{"n_layer": 10, "d_model": 192, "n_head": 3, "n_kv_head": 3, "head_dim": 64, "d_mlp": 768, "vocab_size": 1413, "activation": "squared_relu", "norm": "rmsnorm", "norm_place": "pre", "norm_eps": 1e-05, "positions": "rope", "rope_base": 10000.0, "rope_fraction": 1.0, "qk_norm": true, "attn_scale": 0.14, "bias": "none", "tie_embeddings": false, "parallel_block": false, "extras": ["capped logits"], "init": "uniform", "init_std_qkv": 0.0276, "init_std_o": 0.0276, "init_std_up": 0.0276, "init_std_down": 0.0, "optimizer": "muon_variant", "lr": 0.0127, "lr_mult_o": 1.3, "beta1": 0.95, "lr_head": 0.00897, "grad_clip": 0.5, "warmup_steps": 125, "schedule": "wsd", "decay_fraction": 0.752, "decay_shape": "exp", "final_lr_fraction": 0.1, "batch_tokens": 65536, "seq_len": 1024, "doc_mask": true, "train_tokens": 346200000, "steps": 5283, "dataset": "wikipedia_en"}
Each number is 128 + 32 x the weight over its row's rms, rounded and kept within 0 to 255. Layers, rows and columns count from 0. Numbers have three digits each. The size before them is the row's rms in percent of the matrix's.

# q: layer 2 attention query, 192x192, rms 0.196, rows 0-31, columns 0-95
# k: layer 2 attention key, 192x192, rms 0.193, rows 0-31, columns 0-95
q0 097:167145139147135136105152140165169093139170111133123124188106155151136161095115084122114133173127169106095104104162157187151130144137157143113121170165103087111123127110132107082192099105107155084147120165146126136172109110156136102160116117171163152135143163183163107133136163119121097153
k0 107:069169162139189094149058113109101133128102124172155205096155080156134064146137147181104082092138184133140099106124146104112149135144179173123138138091090183110174117123118200097070165164099102110155187150125117136078109105157179129213102111118136095089154129112121094162161087147130151110
q1 096:036100080100086127164105098213156158145150073175117110239101194139155193149118161100123122117122137051105137117122170149127128189068123162150127169115108122155185106148114172165108131109124103125170099116118133180174125120118102120098102143126114143130138114132188147103135133168141157146
k1 092:191111116170101087099098104088063126103070144062172081083136071134183121128078121123116093082109117153161113078113090082188102136140182105076165125145180119122119175179136065137146097109157122133140169114185122139118173126195160105181149099160140131143099107163087182116087106139147125149
q2 098:113138114092124136158085111130125134157144068144102156189134133161139135096108124118136126107135143097131186104138122116207142176060092140133125166136106130153116170165126139142137117072116120137157068091081132176162054088107120164138084121151111093097157131104125141136142112127115109183
k2 096:113125143153073056152098133140170157128143112145132032109118185172125096170148183073129105107111135087190100142111112141109144128205155169095191087150169110115164167138079119191090100120141128140136156080148135132116177142114119146171100079110115078153153056112109133132187149156147104090
q3 110:138145100075111134146106138029109136140099119073096142052157085109124126142174137249122103114120088110146116113113154125168133091141131084049122076097134090146151161148192159097097113129080168128143128121104127098093131115099145175184080131076156123134099181110087149139158073101116091158
k3 111:103134161154164120196196124128153115115165141171093159182116162159104153096135050106120161136126138186034134127195142108079118161121142149086141202158155131087077064152093148151153108159162081152170108115083177072149166140137126139102165133087198115107199111127107125151095116130115150149
q4 103:117151113105112135189139097180121132137151084158154145190135090111141117147177121126140108071089145086136124101115093138126114148093127128172098238101119149151060128110108175139163151152068121173190112146157076214118123083119132152130144126095040126138133140155149072099140098102142154137
k4 090:097160158156069091150119164133090082140086118096154101096142185151079165116110112111150122160135103179094192098101156133201158102169134104132188117171124141117162150168117116117204143138147154152140092128118119089173100163180140129097176104111114103161113137129076108151174142121169137115
q5 098:082102124126162145088106126136111176124190082058091178175076193099090128165101172171132097150098163132111078074114151170112160131107119145120083143120121113116142136154135130095145126121143108137130096102122085180171138115128138135192086148120085177102085152069165110112133112142120113104
k5 102:154132099131147083142112092109147124208129130155141133112160055163142093097155076133151133103161115111129099167097127117074093140134107130147172130144173120093141175156131170132107120170148120102217165088155115087160092100080115120127132122169130091166164071137137075103109081154127161137
q6 092:172153100091151136126105034074143123132107115165057101185129137117162140085162109111106132101124107135137110093155104137158132155142132133117102181148157194140086154131088128151160114119099126108103142112117082105098117098155168116071149148094104126126107047175113138146127115182136117138
k6 087:140099149100095141180121147071130090157129123109130112058121101109093179161111164149110146129105134096126126061085176157105145084125121131145200076180110117087176157102133162092176190114147170141097114154142141100088100157159150146070163081078154112149102155145153132133194118125124111077
q7 097:100126155137107081095149117109184105132117114153142134132121102091075160145126086072123127103200107104137104149084125093122131139167112165153111137179168129148107128090166134208114120170122067081160116139109173099135122121131107109082094113160123127069144116137148122071118181101164119161
k7 101:132097120114132132150135141164121099070150104158129069085103156120109185088168150172081133121191162135033124131097126183098098148150151059135168095081091112127165098094110181076140105119184214173078106163143148178134149153153147082115164164100090103164127141116137132147145143134082130119
q8 105:099119099132093185154103100192092116142160100104102124124163149110155133115178149127132105123089165093075112156099136132131082155086127131135092168105104122117050113141139103182132138114097119163138094115121210138113123093133147117119130133146146094120158110145123138147107071149113087152
k8 100:121116140141125142146142201147086119110110110075135108113144133072215130112154169089128109159192125118187216134191109105119163153169113082106128091126130085131124167128140142064146146131140178173172157137168103065202148110120157131062127146150110194160127134200105110155143166164134125175
q9 092:145095134153080098104097177168162163127136144143108112080092120070144123070114126194120191122133138146125138108110127065149127096143144087106116122121189151122105123116153064150069087103100148148164168088095104020111105133112072174116101146139150142145156124154157107133141182180143138105
k9 094:087126062134181153091129114135148100154091116113121131151088136161102129117153184159081055151152171071112120126130071127106136163133093107160108107094121196136104150109154146169146081165050184139194096137097103166034153157092153096154153106155151130151138120148117144096129094134115120118
q10 097:160128123167208143104141211108128130109103100167150144109104075125092150153128101163096153110151118176114215071165146163144187161097172190127142156118135108049118174167177105101149113138088134120119137120131136130160049108099103168158150117118166086158103165101151183172148125110161115151
k10 098:078092126085148141159116110159067127136176189135131100125150101112197157113110124097124219137163120080121134071071152150126119092158147148124175136123144171143103128148149148076140107128121156080124119091126096104181184156142123119110065134160125126081102126113121060108152160147138178192
q11 090:120157148126164206159163065170137064100138100168141177159162161133086151127068100063146064094176088140113151106100118139080140141103160180150123176161172119154155137150142180181105121148116086118099154140097075165164171105135138122082140085180113160167153126181104130058180160106109166098
k11 091:153135124084101059119104115139137167161149146084092132169203079077170102153128095157125220120175123106135120110101153115083079098180119131138133095101097078158157090145097136105078124137152072147129110215117140155187072090175091144133103166106134114108159079139147102162113186170131108157
q12 100:146157131099131119113119186113164132070087126174153148129103167132139134170153121138152117157149167110154130155119112146128119083169093090143061143159117121086075066049154134170109087128134096105126100085160178122149137153089117091138118079103130143131166142181168132072155118128074104095
k12 087:185092116092170099138106108132131158113154145163137157160092175118135136102178164148151100099124137107122128163141109118103178153076169111104106179131084179119156160159134105163130078135084128137118111205056129144195103174148070130127160160126089119069176114104136096119110046084159169160
q13 089:124082077122088089129133050128141088121162109073090126115156178117091113085158039143136063147135073185129116140050140086114120109147098136148141059149128099154136153078103139134114072136106143149195158157075134152112113158144117115134147147106174077126090121144087081066140120123120077085
k13 099:108123135083113121137078154186193136143125092185144165133098103151082089140207124147156147180125154094110135146123108157129114165109090099159127167113115051137092055182198205100157159189180034154125157157123129164114091099148164109115159183063084113148133166149115119094118108154125151133
q14 100:114127107161133170098152136144123128054181082133151221145119165123146133210176146146170125137161149164105138183077102090108091122149136164137159165135112183104105144166149076147165078152099122096171161103082154171117151121093092082136190165121109120098141136124158121112095100120122131156
k14 105:101078118089143076155054104137167135100149093122222092128083130186149130154181141074141089116142125122097211161083049179134092082122205168084052146123177072152144151069128155137149165103116108107142137134112142130133186167062145121144137151154141162156129105167129118126127095141094133138
q15 110:125107075097150169118122165119161123145047146113140103100145104095171081126114122194111130156092153110152067145197178095169122113126135169136126149122150151126131156135128130122139187181123161139150134146139129100114147134162133124159130184123158139152136202149211181196096130183141088133
k15 109:088138092119160182084132142149221153101162147109095164208092133161139092117071102092206100096099159064132128177132116126094164096148139150134088114135116094080069071128138179170159149103128087112132139100094102091100164145124157148151114070139139132143147140151146156074103104084125186098
q16 103:101103127179166142165117097099106128164176160134143100143133100138119136121124120183091136102123124161197181079114073103163173149153147183069172161160143115133100142104104075104130072087072077083187153095119136112130188072056151126137102163151097127174068095062063143099111092144174158142
k16 101:108170095140114039147136112124144143187191119178166150129119108102098121163132113122213115156140104120113097120120133153157109146159158135128191117082153075181188112135062168101150160119151144144133117165116170133161105143077158123053137199138154162101107152064149131103109119114130137128
q17 103:179126143136099140104086134187143094113091138147108142135151075147101159167156131106145133094200135169169144184134140164164037109140179143097111134094181172091211080110160066145114158129173159108102135107189158108112128177051138143101170142168130132127102140094110140098120139154141171123
k17 107:106161159113132129139138149097159096164132093136181150151134168135145149089125115146112094174087076160153125135061160171121133112130068089099128075107155173168069150138111122118137093131126109078157106173103157090136174120129141123197156135184172164166129162131153170079135211110144130123
q18 102:112131139145082112206100128131160101159151115070068096142151137181111095216059181152152154104122094121134157157151117094127114113152176138192114118171199124114149095095096131106091105126148128150157178135113119136173175084130117132118082130117137085118092114149177090161136109104122181141
k18 105:148102086143136108138060123126164095135151111123117141100117125144143121091109149123111162172136177175171122149110128128166137132144058143112073107084120123135161133142146141129149044102213111109094090147153134173137093125188190161137135109105090121149196104115084191095172089083141185154
q19 085:080162129118105084068155158099101162133109088116138084151149142105096102166083160151151148158077104062120186128144184120161171090160163102150137147111151119125149098124083122114137105041126111135132081138130103103214153146104071116130068115119178129130120140102120108183107143080151131183
k19 119:135173178147129169126146187101158178095158153116145136101137115122216152185121121093174093146127093126137145152138169143102178147123137107137142133110078140153129159172101106080128066083175121115129120144147130159154123158106118092111117157132123119115059138109089153127108076123138114114
q20 112:161140177044207139147185094170100129096112151124140120144148161147120103118112135127098127143105135139169104103065097105147137080173095098116102132128175088058145078111086086172156132063108085132108122188159175095146132127063067125205129153137150123129149092075092151169109118107148086092
k20 095:125172161141110136118101085103134156157114071126112165166126113133207135158086099097109112144158177117167127133113129109163082144112139149081111081059092130033068098116181120139158129188129135157134147196106124128118139125074112116172158100149110084153100127107126111120137091171131128158
q21 113:073110135121137174100219078090139129149120096114202157094171136131164130146146095106112130165145078133119075134113148142089144136114136131101144060130161146175083108084131134112099159125125163132123111126101130146215156104144078159109116136176124082151092146122114149161124153140144121178
k21 106:189124181169159082117114176208095148110096147122129121088146101091097115137171140099120182122117083166108141115173066110133095125124135114124096150147148072138132117172153171082160119115187056169118150126157125081098123096087193114150180089145066081129140120158166086074061182137131071097
q22 109:121102110147186057127115097071165150195130127113076152123200082138094087160177152136117089068156117154209118096153139126173221143165143111146099134142162111084119098109116101122097167120103163149117125115147095101198164099126125168149065178116108140126084059069144133126165163166146150138
k22 099:127165159145151111115101155149151097152103125163142093102126135176147156110136113117146134140131136135100045127134085175136126128099152169158162142153144193132145108146152103104144157132163099127167118116015107146069087155082142084118158173149166127123101090099109088117112109102065105089
q23 102:150157112133185075108125139155101148102172087079140168092078127226128165142098114154118148100117140132124074100139106215153131122152177088068141182122085140160119078155114111082128085095062108169112170153094158146122180155147137135118104121111159125136116137119129152166073084084200175107
k23 101:125147083156102119141076114117133106139150140148159177102151157104173110100132138135068079168161121088178162165130142120131165128101115106085178017170095114118153129157118140138161174088125148150148152116180134145144144121131127124077091175159133142127101185146112146078116097123137185103
q24 102:188176136116167107125073139135100120110116137136131135153174160137165116212119160102167139133129106137178139178169113102162180098154149135073136144094145087113069129112096183200178134160065176097120155196143128155159159124103094064114127116098089068127071120131159125217062144104149197121
k24 101:092133100133106092132151153076147131155192168098132092124082123089123137132098055151118127079095120148118149109085152139116041156204216187115141148137063157160102144144088090066123155133136084135126087175121127152106083141132157160112130142118111107117076129169113120055153028085141147089
q25 103:149146052106163151176159086117126132069095120106150148131157134089138081141132113127144175160107081182065118144142170136148131153182163137131131111126150199164023153052211116205129129195147155094144093115107119105133140158086083153150141114102140160168129115123116111112147213103110155094
k25 107:188151147104130118182113135188122148119130138145109162138082113102093098157121137132071132072120094183123076192062188115149112136151109168143100133102111150127188094101162135126109117082192085123104166227107190123157111085102143176089137102159100119132136120073147104112101086166143182111
q26 110:147092063120180122106124152175109116123113063153046155173131139119140114170198075149161089078167117167149169119097128086131145120079122154102086147127092100122161086147099187141113133220080096117163058080122100101120114189091138092138073145106113112137142141127133152104116113122151097105
k26 108:160073145131148110110091138098136150155070069142158161131065192164120134151106132109116113122149169065199122132075090130146142113143139081131133092114101136072099153149206037170158167077144174122095108120138133178133147129176128199079124106147111129112134163131158150096114141110144118111
q27 110:094145154176143062112120134135104173115170107125117171114077097156168166117116151134118176133073105114133153157161119158108130145098167074112150132137125119148144108099125111132115112141130201155166156067181105095101074172151087133124092169143150142205153203081145204097121127162132144133
k27 104:154156108114130177164158193114072140151107165160199083096130095138108154214167143151156103155111083187104152115147177145123145142203095079127163122101131172127136167134105163107159106118154103140180053038117146128157169115122121048161164121120113146119113143133076111075112147135146093130
q28 104:132120161114126122110128150164167115174100124167133166147124062165131072074148157187151135178088098163137109131109147073144102166110114118128111154142107228168140127151100150111107110141109181086134163139077149158107118085121132129102131114135109141128149155149148100165134162162121061129
k28 111:119114148150129193097099086169091157152120182069095108178139132109121100107131086136170150086180135075145138131132136114180141105200127144093112136116132108093121148068173129173136091133131166123114059114096179090109064147134150119124134085131136092066142119151161158125122157114126148129
q29 107:194124104172118119119105115160128186108124119124125091135134082148135123128137091118153105157153152123199148072110146193126105154084156201114144077155135175114115145111154165148138149144076142103061129170128134121169110164142153179179136132213106144116181189109115179148086131108124144044
k29 102:132094141117093115124078192099127075126122121126154120124138134106115128202115103094134169152131149139118088091106118135167089117127095090074126120131072106105133159142143139147125147042147042121103158153134123116187133130121118178140084134103179095087159131158159136130121160149173193157
q30 111:155122104104114089143165158092133067074118151148101100167136147159119141131147148092120121098137135152098101108078137135100187142114134101125055127178129128137083092106125115118153188110113126127201166154128197124096190098074082158086120104114097119114163120168173194155055132109037102143
k30 108:086165121103189121109062105164154179110107160103138138115124156140148163158152141117124109154151156191147072177164117140151124190133111149134129078147069110119052190109136161117069098090136097201089138120140147055182101137114073139158145093155182114115166121121087102121112122072130181139
q31 103:142065122148096144188159181146076141124173155110113137126087153144099087118222088106107151133143103121134124113122125155111065159108230166130134131124157114150152115129117080140157168107115051122127116144204110099108144115107107158139132102125158104113082159118119077109131087036124089132
k31 099:087094148163139085073109120132091122104196154148132103092079145070151113129138128166105161125141164180123091117103096158114155107115098093120102041128140141134084138074162155098096151106117080179138126128067123136119134074108051126157135096141157153123076153171158150167081126148110147126